Each number is 50 + 15 x the weight over its row's rms, rounded and kept within 0 to 99. Layers, rows and columns count from 0. The size before them is the row's rms in percent of the matrix's.

# up: layer 6 MLP up, 1792x448, rms 0.0349, rows 372-402, columns 336-447
# down: layer 6 MLP down (transposed), 1792x448, rms 0.0349, rows 372-402, columns 336-447
up372 097:33 70 52 54 45 73 55 54 46 84 23 49 28 42 60 43 52 63 41 23 31 55 44 54 13 60 58 19 46 56 45 45 49 52 50 54 42 55 64 27 52 48 60 70 60 43 80 49 27 56 27 32 54 43 47 16 44 75 67 58 43 59 42 37 30 57 36 43 32 61 49 40 54 38 62 52 20 30 64 15 49 27 67 48 42 37 59 23 30 43 41 07 40 67 45 22 64 56 53 68 62 49 44 68 49 42 37 28 50 31 50 39
down372 098:60 70 38 39 44 56 55 55 91 54 54 52 42 49 65 52 42 75 64 52 59 19 54 56 49 49 59 63 51 36 51 55 30 56 24 50 44 84 51 53 47 31 58 54 35 52 56 60 55 39 60 61 41 48 50 55 45 50 35 43 75 60 47 57 70 60 39 31 49 30 42 59 49 61 43 25 70 41 64 58 51 45 65 41 38 56 62 55 25 60 49 51 74 28 46 31 44 45 53 38 47 67 57 78 49 44 34 43 50 63 36 49
up373 108:47 48 75 64 52 46 64 53 64 64 81 38 63 66 15 45 31 47 31 33 79 51 73 76 35 43 58 61 56 45 39 50 61 27 74 31 83 51 56 30 35 46 35 60 51 82 55 70 83 50 52 47 54 47 45 40 52 52 16 64 42 72 47 64 39 56 46 63 62 27 43 37 53 30 29 67 45 42 61 62 43 21 56 37 46 50 50 14 54 47 35 22 47 60 40 73 69 56 55 56 27 41 34 49 51 05 54 72 35 42 41 52
down373 107:65 57 53 60 62 19 73 55 63 47 44 61 75 51 37 33 28 44 62 57 54 42 40 47 46 38 66 65 31 47 50 38 57 29 44 60 53 48 37 44 38 59 50 51 51 37 55 23 46 39 37 35 37 12 64 46 31 63 65 60 48 48 47 46 63 52 35 38 51 43 63 63 48 61 60 35 60 75 54 59 59 32 45 54 40 74 20 32 49 35 71 47 39 63 49 39 56 64 41 33 52 40 61 30 62 28 83 85 38 49 80 27
up374 100:42 23 15 37 82 51 57 45 22 28 24 63 49 52 32 65 11 58 74 40 33 81 50 55 60 74 34 53 52 76 47 36 47 61 59 58 52 72 76 43 42 64 35 49 46 59 71 68 62 32 52 61 40 46 60 56 58 73 38 44 41 27 30 62 37 64 92 20 31 52 42 48 37 54 63 31 46 69 48 61 33 63 32 40 55 77 50 49 42 61 43 21 45 34 56 56 49 51 48 33 55 25 37 52 70 71 33 38 67 42 49 53
down374 100:46 49 58 61 74 51 41 35 56 54 32 62 69 53 71 73 43 36 76 44 58 45 04 51 42 51 58 60 53 58 44 45 45 29 45 59 66 71 42 41 43 52 54 42 50 14 70 47 37 45 59 40 36 69 49 33 42 79 44 42 52 63 44 44 51 52 54 31 47 42 42 46 56 43 64 49 38 57 32 37 45 55 51 66 71 53 50 47 49 57 38 37 58 70 59 49 42 66 39 18 43 36 59 22 80 66 31 67 31 65 29 83
up375 103:56 31 36 56 63 59 34 56 44 45 58 49 48 57 53 64 50 36 46 73 43 47 46 41 33 39 58 47 53 58 58 37 49 48 33 67 51 65 37 46 30 14 70 56 47 45 48 38 65 61 59 61 50 57 57 30 41 56 53 54 38 32 46 32 61 49 56 38 24 45 65 52 45 32 33 62 32 77 38 55 66 39 25 54 37 23 57 51 23 52 66 41 50 49 27 46 46 50 44 25 60 55 54 85 79 54 22 53 57 80 45 56
down375 104:41 52 51 44 74 81 33 51 32 60 56 45 61 56 61 31 72 17 70 55 64 59 41 42 25 67 53 36 42 43 67 22 49 34 38 55 50 69 23 60 57 36 34 56 64 42 50 77 37 45 33 66 54 58 76 49 53 24 38 20 39 15 75 35 38 73 60 53 47 39 39 54 62 49 66 31 51 56 20 30 58 61 52 34 62 30 61 44 55 41 35 71 50 21 49 64 29 51 50 34 45 31 34 41 63 74 59 24 71 69 66 59
up376 108:41 42 48 45 47 36 61 59 42 55 54 71 49 40 21 75 56 56 59 45 56 30 38 33 42 27 48 40 80 56 45 19 77 50 44 79 54 54 61 33 74 47 37 57 47 62 36 53 38 68 74 37 70 59 46 52 41 31 34 51 49 45 33 35 45 52 59 69 88 65 74 57 58 29 31 70 67 46 49 60 43 45 48 48 63 44 68 26 28 51 35 60 39 22 36 43 79 47 59 37 38 53 49 56 57 43 55 61 43 36 33 62
down376 105:36 39 61 59 47 57 52 53 39 33 42 76 65 59 64 54 54 50 59 65 38 33 50 07 52 25 67 21 43 65 32 47 56 60 47 76 34 60 64 41 50 58 48 46 40 46 62 70 43 50 40 27 99 55 57 58 50 46 29 33 79 20 36 51 40 68 48 55 69 48 67 53 55 36 18 36 53 49 53 56 33 59 58 49 87 60 36 45 75 57 41 38 55 28 19 60 68 57 70 28 42 52 31 25 61 63 55 67 62 22 59 20
up377 110:35 30 59 23 56 32 59 65 42 33 34 78 79 60 81 66 57 48 23 75 57 67 57 58 31 44 74 60 52 57 31 62 44 36 50 47 62 40 40 61 19 54 36 38 52 43 26 58 52 47 54 65 49 42 84 54 68 36 71 62 23 55 46 61 38 48 49 38 54 40 19 43 42 37 66 57 34 40 56 79 45 34 51 55 83 49 33 40 52 44 47 44 88 38 44 33 52 43 49 62 49 53 50 39 42 48 37 38 33 47 16 28
down377 111:31 47 53 40 52 63 50 32 65 59 44 63 58 36 65 52 51 58 53 40 67 27 41 43 24 58 50 68 44 68 29 78 53 25 41 53 42 44 61 48 35 19 40 42 34 57 53 41 32 59 60 70 61 44 31 50 43 77 45 50 56 71 46 55 52 57 73 50 75 57 54 50 45 18 47 51 20 28 56 52 29 42 71 40 59 76 25 60 41 27 66 27 79 34 32 41 41 55 44 41 32 31 48 46 62 62 49 41 12 52 44 32
up378 106:56 64 07 36 36 56 35 55 65 41 53 33 58 49 54 46 54 49 41 36 54 63 33 55 63 42 68 45 66 58 58 79 53 46 68 46 66 70 61 44 43 45 64 19 46 50 88 35 60 47 66 47 67 28 66 51 50 48 80 55 28 38 52 72 43 42 69 61 36 46 48 47 65 33 45 35 28 40 33 56 60 43 50 33 34 84 61 56 58 60 53 26 80 53 58 41 65 57 66 63 80 69 25 50 87 49 36 50 68 53 44 53
down378 101:45 52 51 52 33 47 40 50 55 44 51 34 48 43 52 32 54 48 46 25 48 45 57 54 48 38 66 54 45 49 40 65 44 36 41 60 61 50 74 43 72 24 44 38 40 32 24 20 59 45 59 56 44 65 30 62 55 46 34 54 37 35 29 77 44 67 27 68 19 33 83 39 51 55 48 78 34 32 35 51 62 62 18 31 62 56 57 70 41 40 59 39 35 51 41 50 59 26 41 39 73 44 67 55 71 58 58 79 57 68 43 57
up379 111:55 40 49 43 73 29 38 66 48 64 53 91 61 20 79 51 78 43 34 49 46 17 47 45 65 63 57 53 44 73 10 52 53 46 64 56 26 46 56 32 27 58 52 65 47 65 34 18 51 26 18 55 57 43 44 71 30 15 15 71 47 75 53 40 50 55 74 61 51 70 19 62 19 40 37 78 39 67 28 65 49 60 53 54 57 68 55 46 32 50 48 19 32 53 45 67 51 41 45 66 38 78 53 50 51 42 58 55 56 58 64 40
down379 106:62 47 72 65 56 56 70 26 45 64 59 30 80 69 64 81 65 64 32 46 67 48 70 73 63 58 86 56 29 55 57 49 24 53 26 47 79 50 43 53 52 19 37 78 36 57 58 37 22 75 56 41 65 58 17 57 60 36 52 76 56 47 48 56 50 39 37 49 38 42 37 48 22 29 55 72 81 79 40 54 53 39 55 35 58 62 31 32 62 72 31 57 36 48 55 38 64 39 52 35 50 54 42 45 67 48 28 18 53 49 55 41
up380 108:57 45 23 41 33 54 24 94 35 53 52 65 44 50 69 70 39 58 79 32 47 52 65 65 54 51 34 31 32 83 43 54 41 76 66 38 21 54 70 35 35 59 37 52 40 87 38 41 32 65 38 44 30 60 43 70 61 42 62 21 31 61 40 57 46 44 61 92 59 17 18 50 37 52 36 19 57 50 64 55 67 48 58 40 47 46 67 43 76 67 52 67 37 45 37 51 57 74 55 66 59 57 62 24 46 54 64 34 51 81 60 52
down380 103:68 45 57 45 51 46 28 58 73 44 52 65 04 72 63 31 50 49 56 57 35 59 63 39 47 49 63 54 38 50 56 36 48 53 40 43 62 53 57 56 00 60 65 61 63 30 30 57 32 62 54 67 51 73 66 57 50 00 55 54 31 47 52 50 52 51 37 29 52 69 55 77 67 39 40 45 68 52 26 44 68 58 76 52 63 42 32 49 34 57 74 44 40 65 34 26 62 50 51 58 28 20 66 45 58 50 56 55 36 56 43 53
up381 096:48 79 72 09 48 35 54 54 47 30 32 29 58 44 37 58 23 54 52 59 35 25 47 55 44 54 60 74 15 47 71 48 55 23 48 54 41 46 38 52 31 40 45 30 54 73 88 47 55 77 37 58 42 25 70 36 56 80 55 39 64 41 60 46 46 46 74 76 48 59 47 63 80 37 37 51 66 77 43 47 60 57 31 55 65 41 44 61 49 37 34 21 58 47 51 71 40 36 65 44 58 58 38 61 66 58 29 46 48 57 45 54
down381 096:48 57 38 50 37 32 44 64 54 57 30 42 13 36 52 30 59 84 39 37 53 58 74 59 41 62 47 58 49 64 41 20 32 61 54 56 45 44 44 47 54 39 38 70 66 47 36 61 62 53 61 58 45 79 21 45 43 53 60 39 57 62 34 63 77 53 62 52 08 20 29 48 67 19 67 57 62 51 55 31 53 52 44 67 46 32 58 64 54 61 31 45 53 29 38 32 80 39 68 55 40 51 58 35 28 40 80 29 71 47 47 53
up382 104:50 83 48 59 73 41 64 63 40 56 55 43 58 22 45 31 41 54 44 38 60 54 20 57 40 55 53 60 43 44 36 53 44 51 58 55 63 38 56 41 73 62 57 52 59 58 49 53 50 28 37 49 64 97 57 60 49 36 45 63 58 56 53 72 47 61 55 61 68 33 49 52 46 65 60 37 48 56 48 62 27 50 40 34 61 79 36 51 78 48 55 24 41 67 26 50 61 41 42 69 79 72 39 12 33 70 62 57 43 38 44 47
down382 102:47 27 54 41 51 43 39 35 49 79 20 30 29 42 50 31 45 60 45 39 50 37 60 29 38 37 13 38 41 53 57 38 75 65 65 41 66 48 19 41 54 55 62 64 44 21 44 68 64 29 58 62 35 60 63 25 40 54 44 00 69 45 47 46 46 46 40 42 79 70 46 31 52 55 63 53 56 49 64 29 47 61 55 43 52 36 55 61 31 79 48 36 58 59 53 35 61 58 55 60 63 46 58 66 49 70 55 56 18 57 70 36
up383 093:59 67 38 34 78 43 31 42 28 29 23 58 74 65 30 75 45 64 15 27 56 54 58 47 46 51 47 54 54 51 69 57 90 60 73 56 57 58 54 45 72 75 37 64 36 75 29 45 81 51 89 51 51 56 75 51 46 60 31 62 40 54 40 41 52 34 41 48 56 57 57 35 55 38 73 31 63 52 46 49 49 71 26 50 41 60 79 67 41 44 55 58 41 42 63 38 40 37 55 48 57 53 65 57 55 66 55 50 46 40 50 68
down383 095:48 77 57 49 79 74 36 86 66 42 28 55 60 44 66 56 68 43 53 39 49 49 53 26 68 45 47 26 65 56 60 27 44 47 44 28 30 80 77 33 42 41 49 60 38 48 48 47 59 44 39 48 52 51 65 41 54 50 67 39 50 44 51 43 43 52 53 29 67 20 59 78 10 43 51 36 70 59 39 54 44 88 43 60 36 61 54 66 64 56 23 60 57 26 55 51 49 32 42 49 49 47 60 29 58 69 51 51 49 48 46 14
up384 092:46 50 70 43 59 51 58 44 42 59 84 30 51 50 35 69 66 66 72 48 49 24 49 36 20 54 38 73 61 56 51 59 47 29 33 41 42 63 58 54 62 53 60 70 57 62 36 59 43 69 48 25 53 49 35 28 47 44 46 83 57 70 34 46 43 61 55 65 69 41 38 44 42 31 48 45 71 55 58 43 33 38 34 46 59 27 49 56 42 56 51 44 50 61 34 63 66 38 57 45 57 30 34 63 51 62 34 57 49 63 65 42
down384 092:34 52 56 48 47 33 48 72 33 63 35 58 31 48 28 78 73 65 59 65 51 13 62 82 58 43 60 38 48 58 49 59 66 44 44 60 56 59 20 54 50 25 40 40 48 54 61 43 47 88 67 72 37 75 37 53 34 53 22 47 63 32 38 36 60 38 63 44 50 44 74 56 66 66 58 40 58 52 64 50 62 19 32 37 52 22 42 64 23 55 53 36 59 42 40 58 41 67 48 63 30 60 45 53 50 56 57 47 51 26 44 57
up385 100:60 48 61 56 44 58 45 42 37 48 53 19 72 46 52 59 45 42 20 11 32 58 53 44 49 32 48 71 54 40 35 35 74 29 60 52 37 47 64 32 69 37 51 43 60 37 50 46 83 54 40 35 56 49 53 34 72 49 44 63 47 62 45 35 31 80 50 46 31 20 25 64 30 45 67 44 68 41 57 67 66 38 78 49 60 59 78 61 74 65 18 58 42 24 62 54 68 54 63 27 49 44 41 46 47 56 56 28 86 56 43 52
down385 107:50 49 49 74 58 48 74 29 41 80 43 30 43 28 42 55 57 66 58 45 49 34 48 62 54 56 57 67 65 85 53 34 74 50 63 47 67 40 56 44 58 27 52 35 36 35 34 31 39 52 35 39 44 55 47 50 69 56 60 40 39 32 50 38 62 54 47 55 05 18 63 49 65 40 51 50 78 51 52 56 81 65 39 58 65 56 44 59 52 46 16 71 55 51 38 53 36 41 45 38 37 36 59 38 38 57 46 58 85 44 58 74
up386 098:70 41 55 57 59 58 37 37 55 44 51 34 43 51 35 64 67 19 59 59 56 25 18 44 70 58 50 48 57 64 59 44 76 86 50 56 44 67 45 59 52 61 56 46 75 62 39 40 37 68 48 42 63 54 44 38 45 64 33 54 20 87 33 55 55 39 37 55 52 30 38 23 52 56 37 36 39 77 48 52 17 43 51 52 68 55 42 39 58 50 44 47 79 55 43 53 48 29 62 39 39 46 60 39 42 49 54 63 61 60 51 44
down386 085:26 64 42 46 29 60 85 61 62 40 35 54 52 38 27 21 49 65 43 81 29 28 72 57 78 45 55 50 19 52 81 44 01 28 56 48 49 50 39 41 41 29 74 37 48 41 73 37 36 34 57 59 35 35 39 43 57 38 57 79 54 47 49 36 48 47 70 41 42 24 34 69 31 37 50 57 54 31 39 71 52 53 47 15 51 51 60 39 69 55 36 41 40 55 38 57 38 48 67 60 55 57 60 78 50 63 32 52 73 46 60 47
up387 098:68 40 59 57 93 45 45 51 34 47 51 59 58 48 60 52 56 50 42 76 53 64 44 37 53 46 51 30 68 54 51 65 51 51 63 46 49 66 75 37 58 56 42 36 41 49 49 63 32 62 31 50 44 59 35 52 41 29 38 62 73 76 32 14 35 63 50 48 80 73 47 26 57 58 31 36 60 53 54 33 53 53 53 42 46 64 39 54 59 58 67 38 52 65 41 29 47 42 77 30 69 38 67 35 48 35 44 42 32 65 74 47
down387 101:67 51 41 35 59 50 74 84 46 35 39 42 60 81 64 53 65 31 48 45 34 55 36 49 59 25 56 66 41 40 30 60 62 51 44 40 49 61 39 37 49 34 55 60 52 34 46 40 75 50 53 31 16 58 59 20 36 48 48 63 44 77 76 69 48 62 56 34 29 58 55 49 58 61 45 61 56 54 53 50 40 45 85 71 63 40 53 50 53 17 66 62 61 50 32 45 37 45 62 65 37 31 76 52 62 66 56 59 55 70 57 48
up388 094:44 40 58 33 27 58 34 41 37 33 63 38 79 42 63 34 44 70 52 71 38 51 42 60 52 53 25 38 80 59 38 43 53 52 59 28 23 69 41 82 52 48 37 65 47 90 49 17 52 60 72 35 63 48 68 32 47 67 70 25 57 72 25 54 43 42 27 57 59 46 41 46 55 41 28 69 36 41 39 64 39 40 63 36 52 47 40 53 36 56 43 39 31 44 42 39 63 36 55 59 64 51 43 26 44 37 25 47 62 58 57 54
down388 094:48 35 56 83 36 24 47 45 39 61 20 66 65 61 26 40 61 27 24 51 14 53 79 66 53 37 51 56 55 37 47 34 52 84 88 24 64 58 60 41 63 62 36 59 41 39 53 48 47 80 40 60 71 35 36 60 26 49 26 29 52 53 57 55 50 52 41 50 48 43 56 63 42 25 33 30 61 33 55 55 70 29 62 66 29 77 76 53 40 46 69 00 39 57 70 71 43 61 48 81 97 62 57 46 43 36 35 67 45 76 57 39
up389 107:69 51 36 64 68 49 74 48 46 71 55 44 48 72 31 56 50 78 49 52 43 61 50 36 52 15 49 55 56 08 57 68 34 62 60 46 41 40 68 74 14 52 46 69 56 49 55 48 53 62 58 32 24 41 35 40 55 64 36 43 61 57 57 34 64 67 71 24 49 34 65 75 48 38 21 78 52 29 25 54 32 54 53 46 38 67 65 20 49 52 43 38 69 46 46 55 48 48 61 69 62 67 62 52 41 54 71 65 56 53 33 48
down389 112:42 44 64 46 63 75 63 49 31 44 17 48 62 32 42 62 65 68 50 38 48 34 57 56 46 78 33 61 69 48 73 34 27 35 62 43 22 60 48 26 40 39 55 77 42 65 45 74 24 58 47 23 38 45 76 58 19 42 57 42 63 40 68 41 47 80 46 53 51 77 67 42 34 36 30 71 49 31 55 81 34 45 81 24 54 53 41 42 65 29 54 45 49 60 58 51 57 41 63 58 47 52 72 41 18 44 41 66 64 42 45 41
up390 093:57 58 51 29 56 42 29 44 40 64 51 52 47 77 57 45 27 29 50 71 53 87 72 54 57 63 39 60 53 50 40 46 52 80 52 51 44 33 26 51 55 55 37 42 43 32 40 59 32 30 71 76 40 34 66 20 40 53 36 53 44 43 58 59 50 50 78 62 60 35 71 47 68 73 26 47 49 51 37 32 33 60 44 10 36 45 31 57 30 69 62 28 40 45 36 33 38 29 48 52 40 92 43 26 44 32 56 30 44 44 72 30
down390 093:48 53 59 50 46 65 67 31 70 53 26 37 42 44 43 60 53 44 52 25 49 72 52 85 51 32 59 68 35 40 45 62 53 42 52 27 56 70 64 71 55 33 48 33 64 40 46 28 49 64 49 30 32 37 63 57 49 56 16 68 43 25 31 52 37 57 49 56 49 48 64 68 49 74 28 38 58 46 34 23 61 60 75 70 54 76 61 41 59 48 62 27 38 80 42 13 57 72 24 64 34 24 63 53 50 83 49 43 64 45 56 82
up391 091:39 59 48 31 36 53 45 47 29 57 34 42 69 94 50 36 25 39 34 58 53 52 72 38 40 50 51 54 94 40 43 42 66 45 50 48 32 55 81 58 40 34 50 68 35 36 47 44 47 25 31 30 45 46 46 42 38 51 53 39 22 34 43 67 67 49 49 50 26 60 19 68 41 24 42 63 29 38 20 73 49 47 54 67 45 60 40 43 62 56 64 55 34 59 20 77 39 53 53 29 53 73 50 51 56 55 51 45 44 45 40 54
down391 095:36 43 39 47 35 82 31 26 28 50 66 60 26 37 56 43 31 50 32 35 53 77 52 74 20 56 51 57 15 57 49 30 62 72 79 44 58 77 55 28 45 46 26 55 49 41 47 32 65 46 96 48 58 42 49 69 61 59 31 59 29 55 43 47 58 43 34 28 60 65 61 72 00 49 57 51 22 39 78 41 26 46 55 44 34 56 45 66 32 33 35 68 42 34 58 46 52 46 37 79 51 29 46 51 42 60 52 61 41 36 43 59
up392 102:55 71 55 29 83 49 49 24 55 77 70 56 15 47 58 44 36 56 21 52 28 41 30 75 23 41 45 49 40 56 68 81 60 53 43 53 58 58 66 52 55 42 67 63 48 53 41 65 45 69 26 41 51 35 59 53 50 39 73 40 60 50 90 46 61 82 60 64 49 44 62 29 33 56 37 17 67 58 40 28 73 53 77 72 44 72 82 73 90 53 40 46 48 27 46 58 54 72 40 54 62 49 34 41 43 59 38 41 75 52 43 36
down392 104:52 48 48 61 48 62 41 28 40 59 68 45 40 59 53 49 43 95 43 51 43 62 45 52 40 55 53 55 38 68 74 49 64 62 51 51 46 21 82 44 43 48 55 63 52 63 58 52 59 77 34 44 25 34 64 44 45 55 73 20 63 26 85 34 69 72 64 90 59 59 69 73 54 39 49 59 64 53 31 32 61 45 37 38 35 54 33 39 56 42 47 51 70 37 49 06 26 64 38 57 61 60 67 16 41 59 66 49 32 40 69 79
up393 095:46 57 32 47 64 46 46 51 56 59 37 55 56 39 36 39 47 61 40 42 33 51 54 57 53 43 52 57 17 47 52 49 43 22 74 39 43 47 46 63 53 29 69 66 67 58 52 47 48 48 47 40 57 50 59 55 51 14 46 69 52 49 41 55 24 51 66 48 69 66 56 31 34 56 28 33 65 64 65 54 48 43 64 23 48 62 41 67 27 32 33 72 72 45 57 51 54 49 54 73 46 31 32 38 55 74 76 32 67 44 59 43
down393 094:64 38 68 48 49 48 49 73 63 27 56 59 67 59 28 47 42 47 73 31 68 40 09 47 65 54 51 32 89 46 40 57 55 64 43 50 82 50 33 30 53 71 84 55 55 46 68 31 75 56 82 54 56 71 38 44 64 47 46 37 55 52 53 34 55 58 41 49 57 69 40 58 57 75 73 47 31 56 57 25 50 38 28 58 63 43 45 51 58 52 50 42 55 45 71 42 57 64 46 46 73 59 41 39 51 54 50 63 31 32 36 38
up394 098:47 38 46 21 67 43 48 51 32 31 42 61 49 60 38 34 62 50 45 47 72 68 46 44 91 34 78 42 68 46 47 69 21 44 52 50 47 50 49 37 72 35 55 37 48 39 42 46 57 92 54 76 34 68 71 69 51 42 41 45 59 80 26 51 39 52 34 62 27 52 63 59 61 38 63 60 09 72 52 46 59 52 43 62 12 43 80 49 52 53 72 64 48 43 51 46 33 42 46 49 32 25 52 68 56 45 33 37 53 61 52 50
down394 094:47 51 88 55 53 57 43 70 67 47 48 38 38 62 84 54 73 35 51 45 72 76 51 37 75 37 57 47 92 59 39 78 31 82 36 44 37 40 53 19 53 43 32 52 31 58 60 40 59 70 40 58 51 52 39 52 69 86 57 62 42 43 56 48 45 56 61 57 41 66 49 55 48 47 38 30 30 48 58 48 69 58 32 45 59 60 72 44 32 71 54 32 62 47 48 71 58 78 58 80 28 54 25 73 47 61 52 19 58 44 31 35
up395 106:39 62 86 38 47 49 38 56 42 52 67 39 32 86 41 37 72 45 40 71 42 65 62 94 31 47 49 59 46 43 58 57 65 64 59 41 36 55 45 44 43 62 80 55 70 64 81 62 84 62 40 39 58 59 28 51 37 22 39 32 65 44 43 46 48 54 44 17 38 52 52 49 40 55 42 25 61 46 51 34 47 67 49 45 68 32 48 88 33 59 20 58 48 58 55 40 68 43 45 45 21 59 56 62 23 74 43 39 28 40 62 29
down395 106:44 53 63 50 38 40 59 59 52 72 64 52 37 78 41 29 62 62 45 57 47 43 71 43 22 44 59 63 27 14 40 52 42 69 44 36 99 56 36 39 54 61 72 75 61 57 43 66 67 51 53 48 34 48 84 45 31 45 44 45 65 51 46 57 41 07 45 25 45 60 47 48 57 40 63 45 44 44 42 51 30 41 67 47 65 49 34 45 69 57 52 45 76 50 52 39 49 10 52 66 36 42 53 68 78 55 66 59 34 60 20 43
up396 096:33 42 46 44 48 40 33 68 33 43 50 23 36 43 74 43 34 78 63 56 59 62 23 35 70 48 36 61 41 69 64 63 56 42 39 58 55 44 51 47 54 46 65 26 46 32 79 43 37 82 33 48 64 38 65 55 35 55 36 41 48 38 40 75 57 45 55 46 70 48 62 37 70 40 55 55 60 48 54 26 30 64 44 30 66 31 47 76 45 49 25 41 57 40 47 76 55 40 46 38 46 77 38 80 61 45 28 36 53 38 50 44
down396 097:48 50 42 21 44 52 53 25 58 50 30 60 49 66 39 46 37 67 62 53 53 42 47 45 43 51 49 19 61 69 36 56 38 42 25 57 38 66 49 58 85 57 45 54 28 70 47 60 49 56 45 65 34 34 61 33 80 38 46 47 63 48 82 39 21 58 52 60 39 57 39 55 49 41 52 23 53 20 40 45 51 54 29 33 67 62 59 72 09 50 35 26 46 58 42 63 70 67 44 80 59 74 44 42 75 62 41 32 44 33 51 58
up397 096:36 63 60 56 65 46 42 49 41 48 56 23 16 62 68 34 43 52 58 29 43 35 35 57 39 46 62 41 47 44 28 38 62 53 35 68 08 45 39 41 49 46 35 67 31 61 29 48 38 38 73 32 36 57 41 76 44 46 72 42 69 52 69 57 47 69 52 69 54 34 70 68 76 54 43 53 75 51 45 36 59 54 60 44 32 57 51 30 47 21 59 61 32 52 39 51 32 38 45 28 57 66 45 52 56 41 65 78 59 42 74 39
down397 095:45 29 62 70 61 51 45 49 33 51 58 53 27 28 46 38 12 41 46 57 28 54 27 45 34 51 53 57 67 69 66 52 52 48 66 66 35 25 50 74 24 55 25 42 65 60 64 40 25 81 68 58 39 56 62 30 80 59 71 61 46 58 53 45 26 35 37 46 34 61 73 51 52 21 63 42 51 48 57 58 70 52 28 67 43 21 44 29 54 40 53 52 75 24 45 66 61 64 67 60 49 51 50 42 54 65 60 39 64 48 46 45
up398 120:78 44 61 67 42 64 43 41 37 64 40 49 25 54 48 53 56 58 59 43 78 24 59 75 37 56 65 38 62 78 66 40 69 48 75 59 59 51 37 96 50 51 77 49 47 38 40 38 37 76 34 42 55 23 42 72 54 76 48 78 63 62 86 56 32 59 57 55 56 59 60 57 68 45 32 58 57 08 27 51 41 61 49 61 65 40 32 39 60 60 56 34 60 26 36 42 58 43 48 61 68 63 57 35 42 43 43 48 73 39 70 02
down398 113:31 55 49 43 12 55 45 22 33 69 51 66 27 45 70 47 38 56 44 53 70 53 63 64 51 64 49 57 39 62 50 56 35 68 65 58 54 65 16 59 72 32 61 41 45 58 12 37 19 51 39 35 49 64 07 46 60 31 35 55 66 75 42 73 51 67 64 46 70 48 84 64 52 37 59 43 40 41 39 53 27 43 50 86 38 68 42 82 72 57 43 23 64 51 41 70 38 52 41 45 42 66 58 18 17 43 37 38 62 30 51 48
up399 087:69 43 35 58 81 59 61 57 32 56 38 33 71 54 74 36 42 48 86 32 53 47 47 43 56 35 41 45 60 44 53 56 51 30 48 66 64 35 58 26 57 69 48 43 72 31 51 58 61 59 42 46 34 29 61 45 61 33 52 37 65 27 33 77 76 11 45 55 68 38 55 53 56 53 40 32 45 48 62 65 52 73 64 33 31 40 32 57 57 37 50 61 56 31 54 67 62 41 81 56 41 42 37 47 38 82 63 48 70 28 41 66
down399 092:41 54 50 62 43 62 28 59 56 71 52 55 68 45 44 48 70 50 35 47 58 85 48 51 66 45 62 52 49 38 48 39 77 29 37 34 29 45 40 54 52 35 30 52 44 45 39 41 42 32 65 60 62 82 42 59 52 83 34 85 66 67 39 51 59 79 72 56 35 38 63 75 40 56 68 62 52 68 63 21 66 45 44 33 58 49 80 45 35 35 29 78 49 35 82 46 45 73 45 16 52 60 40 34 47 57 28 48 76 33 54 53
up400 100:99 62 56 51 62 31 36 59 24 45 84 46 64 50 81 24 54 43 75 20 34 56 39 41 61 49 55 57 30 38 28 56 34 34 86 28 64 58 50 62 50 58 57 63 40 33 64 60 55 44 52 28 16 48 71 45 66 47 64 42 30 27 51 46 65 60 49 45 13 69 70 56 62 34 63 42 42 27 31 39 40 25 63 53 65 51 59 38 52 64 55 36 47 53 29 34 37 35 48 86 66 31 41 57 65 21 60 31 47 68 60 58
down400 100:52 68 55 48 39 34 51 40 67 31 47 52 58 50 32 40 40 48 38 44 51 69 57 31 53 56 28 51 51 25 39 27 73 41 67 80 40 31 84 33 16 37 57 24 64 20 42 53 48 58 32 25 55 49 53 57 31 64 81 47 00 69 60 51 48 53 29 51 43 57 45 55 55 52 29 49 56 54 47 55 42 86 68 44 55 39 42 59 51 66 54 42 60 37 30 43 39 46 42 41 66 45 59 58 31 51 64 81 59 53 67 53
up401 097:47 56 40 48 38 42 59 64 56 59 35 36 33 50 37 68 49 71 63 52 41 31 72 64 76 62 59 74 31 36 31 45 52 58 53 49 40 25 71 81 63 55 39 44 80 15 50 39 45 67 49 12 63 35 57 67 29 49 45 40 80 63 25 60 61 68 46 50 52 59 42 50 64 50 44 46 87 48 24 84 57 40 39 58 33 47 51 69 60 18 54 48 77 49 28 55 59 50 40 40 29 18 63 41 47 48 40 77 70 78 42 44
down401 092:33 59 58 56 52 67 42 43 62 54 52 36 77 80 33 52 70 52 50 52 51 49 53 54 88 43 61 62 34 11 43 35 49 36 51 42 48 38 67 71 36 59 80 28 50 67 61 47 59 64 21 43 60 66 34 48 62 34 49 51 37 47 62 56 56 61 42 61 69 55 34 46 57 37 76 59 44 74 45 54 35 71 37 41 45 72 08 78 71 48 67 68 61 18 40 52 34 34 55 54 79 55 58 34 40 44 48 57 60 47 36 56
up402 089:65 48 39 49 86 82 53 29 45 58 38 71 45 55 25 60 51 63 39 43 26 52 59 66 51 43 54 38 53 46 58 43 57 37 46 53 20 42 57 57 64 57 25 62 39 69 54 44 54 49 50 42 34 31 54 37 40 47 56 74 53 77 61 54 46 24 65 57 36 33 51 44 44 57 90 37 61 99 61 28 55 58 43 54 43 56 24 38 44 36 53 69 52 38 78 26 68 35 46 25 37 76 54 60 48 61 35 48 50 58 40 52
down402 086:42 69 49 45 63 25 46 54 62 53 48 49 54 48 59 37 47 31 52 62 39 48 21 49 86 25 57 56 67 49 38 30 70 55 55 43 47 60 33 42 36 35 82 41 49 46 28 38 52 58 44 42 35 54 49 48 45 62 71 37 81 38 53 78 56 53 16 40 43 39 73 54 54 22 43 71 45 43 67 45 10 34 39 59 56 79 59 81 43 52 27 42 52 62 50 55 57 56 37 47 51 29 40 56 29 56 54 73 56 29 66 39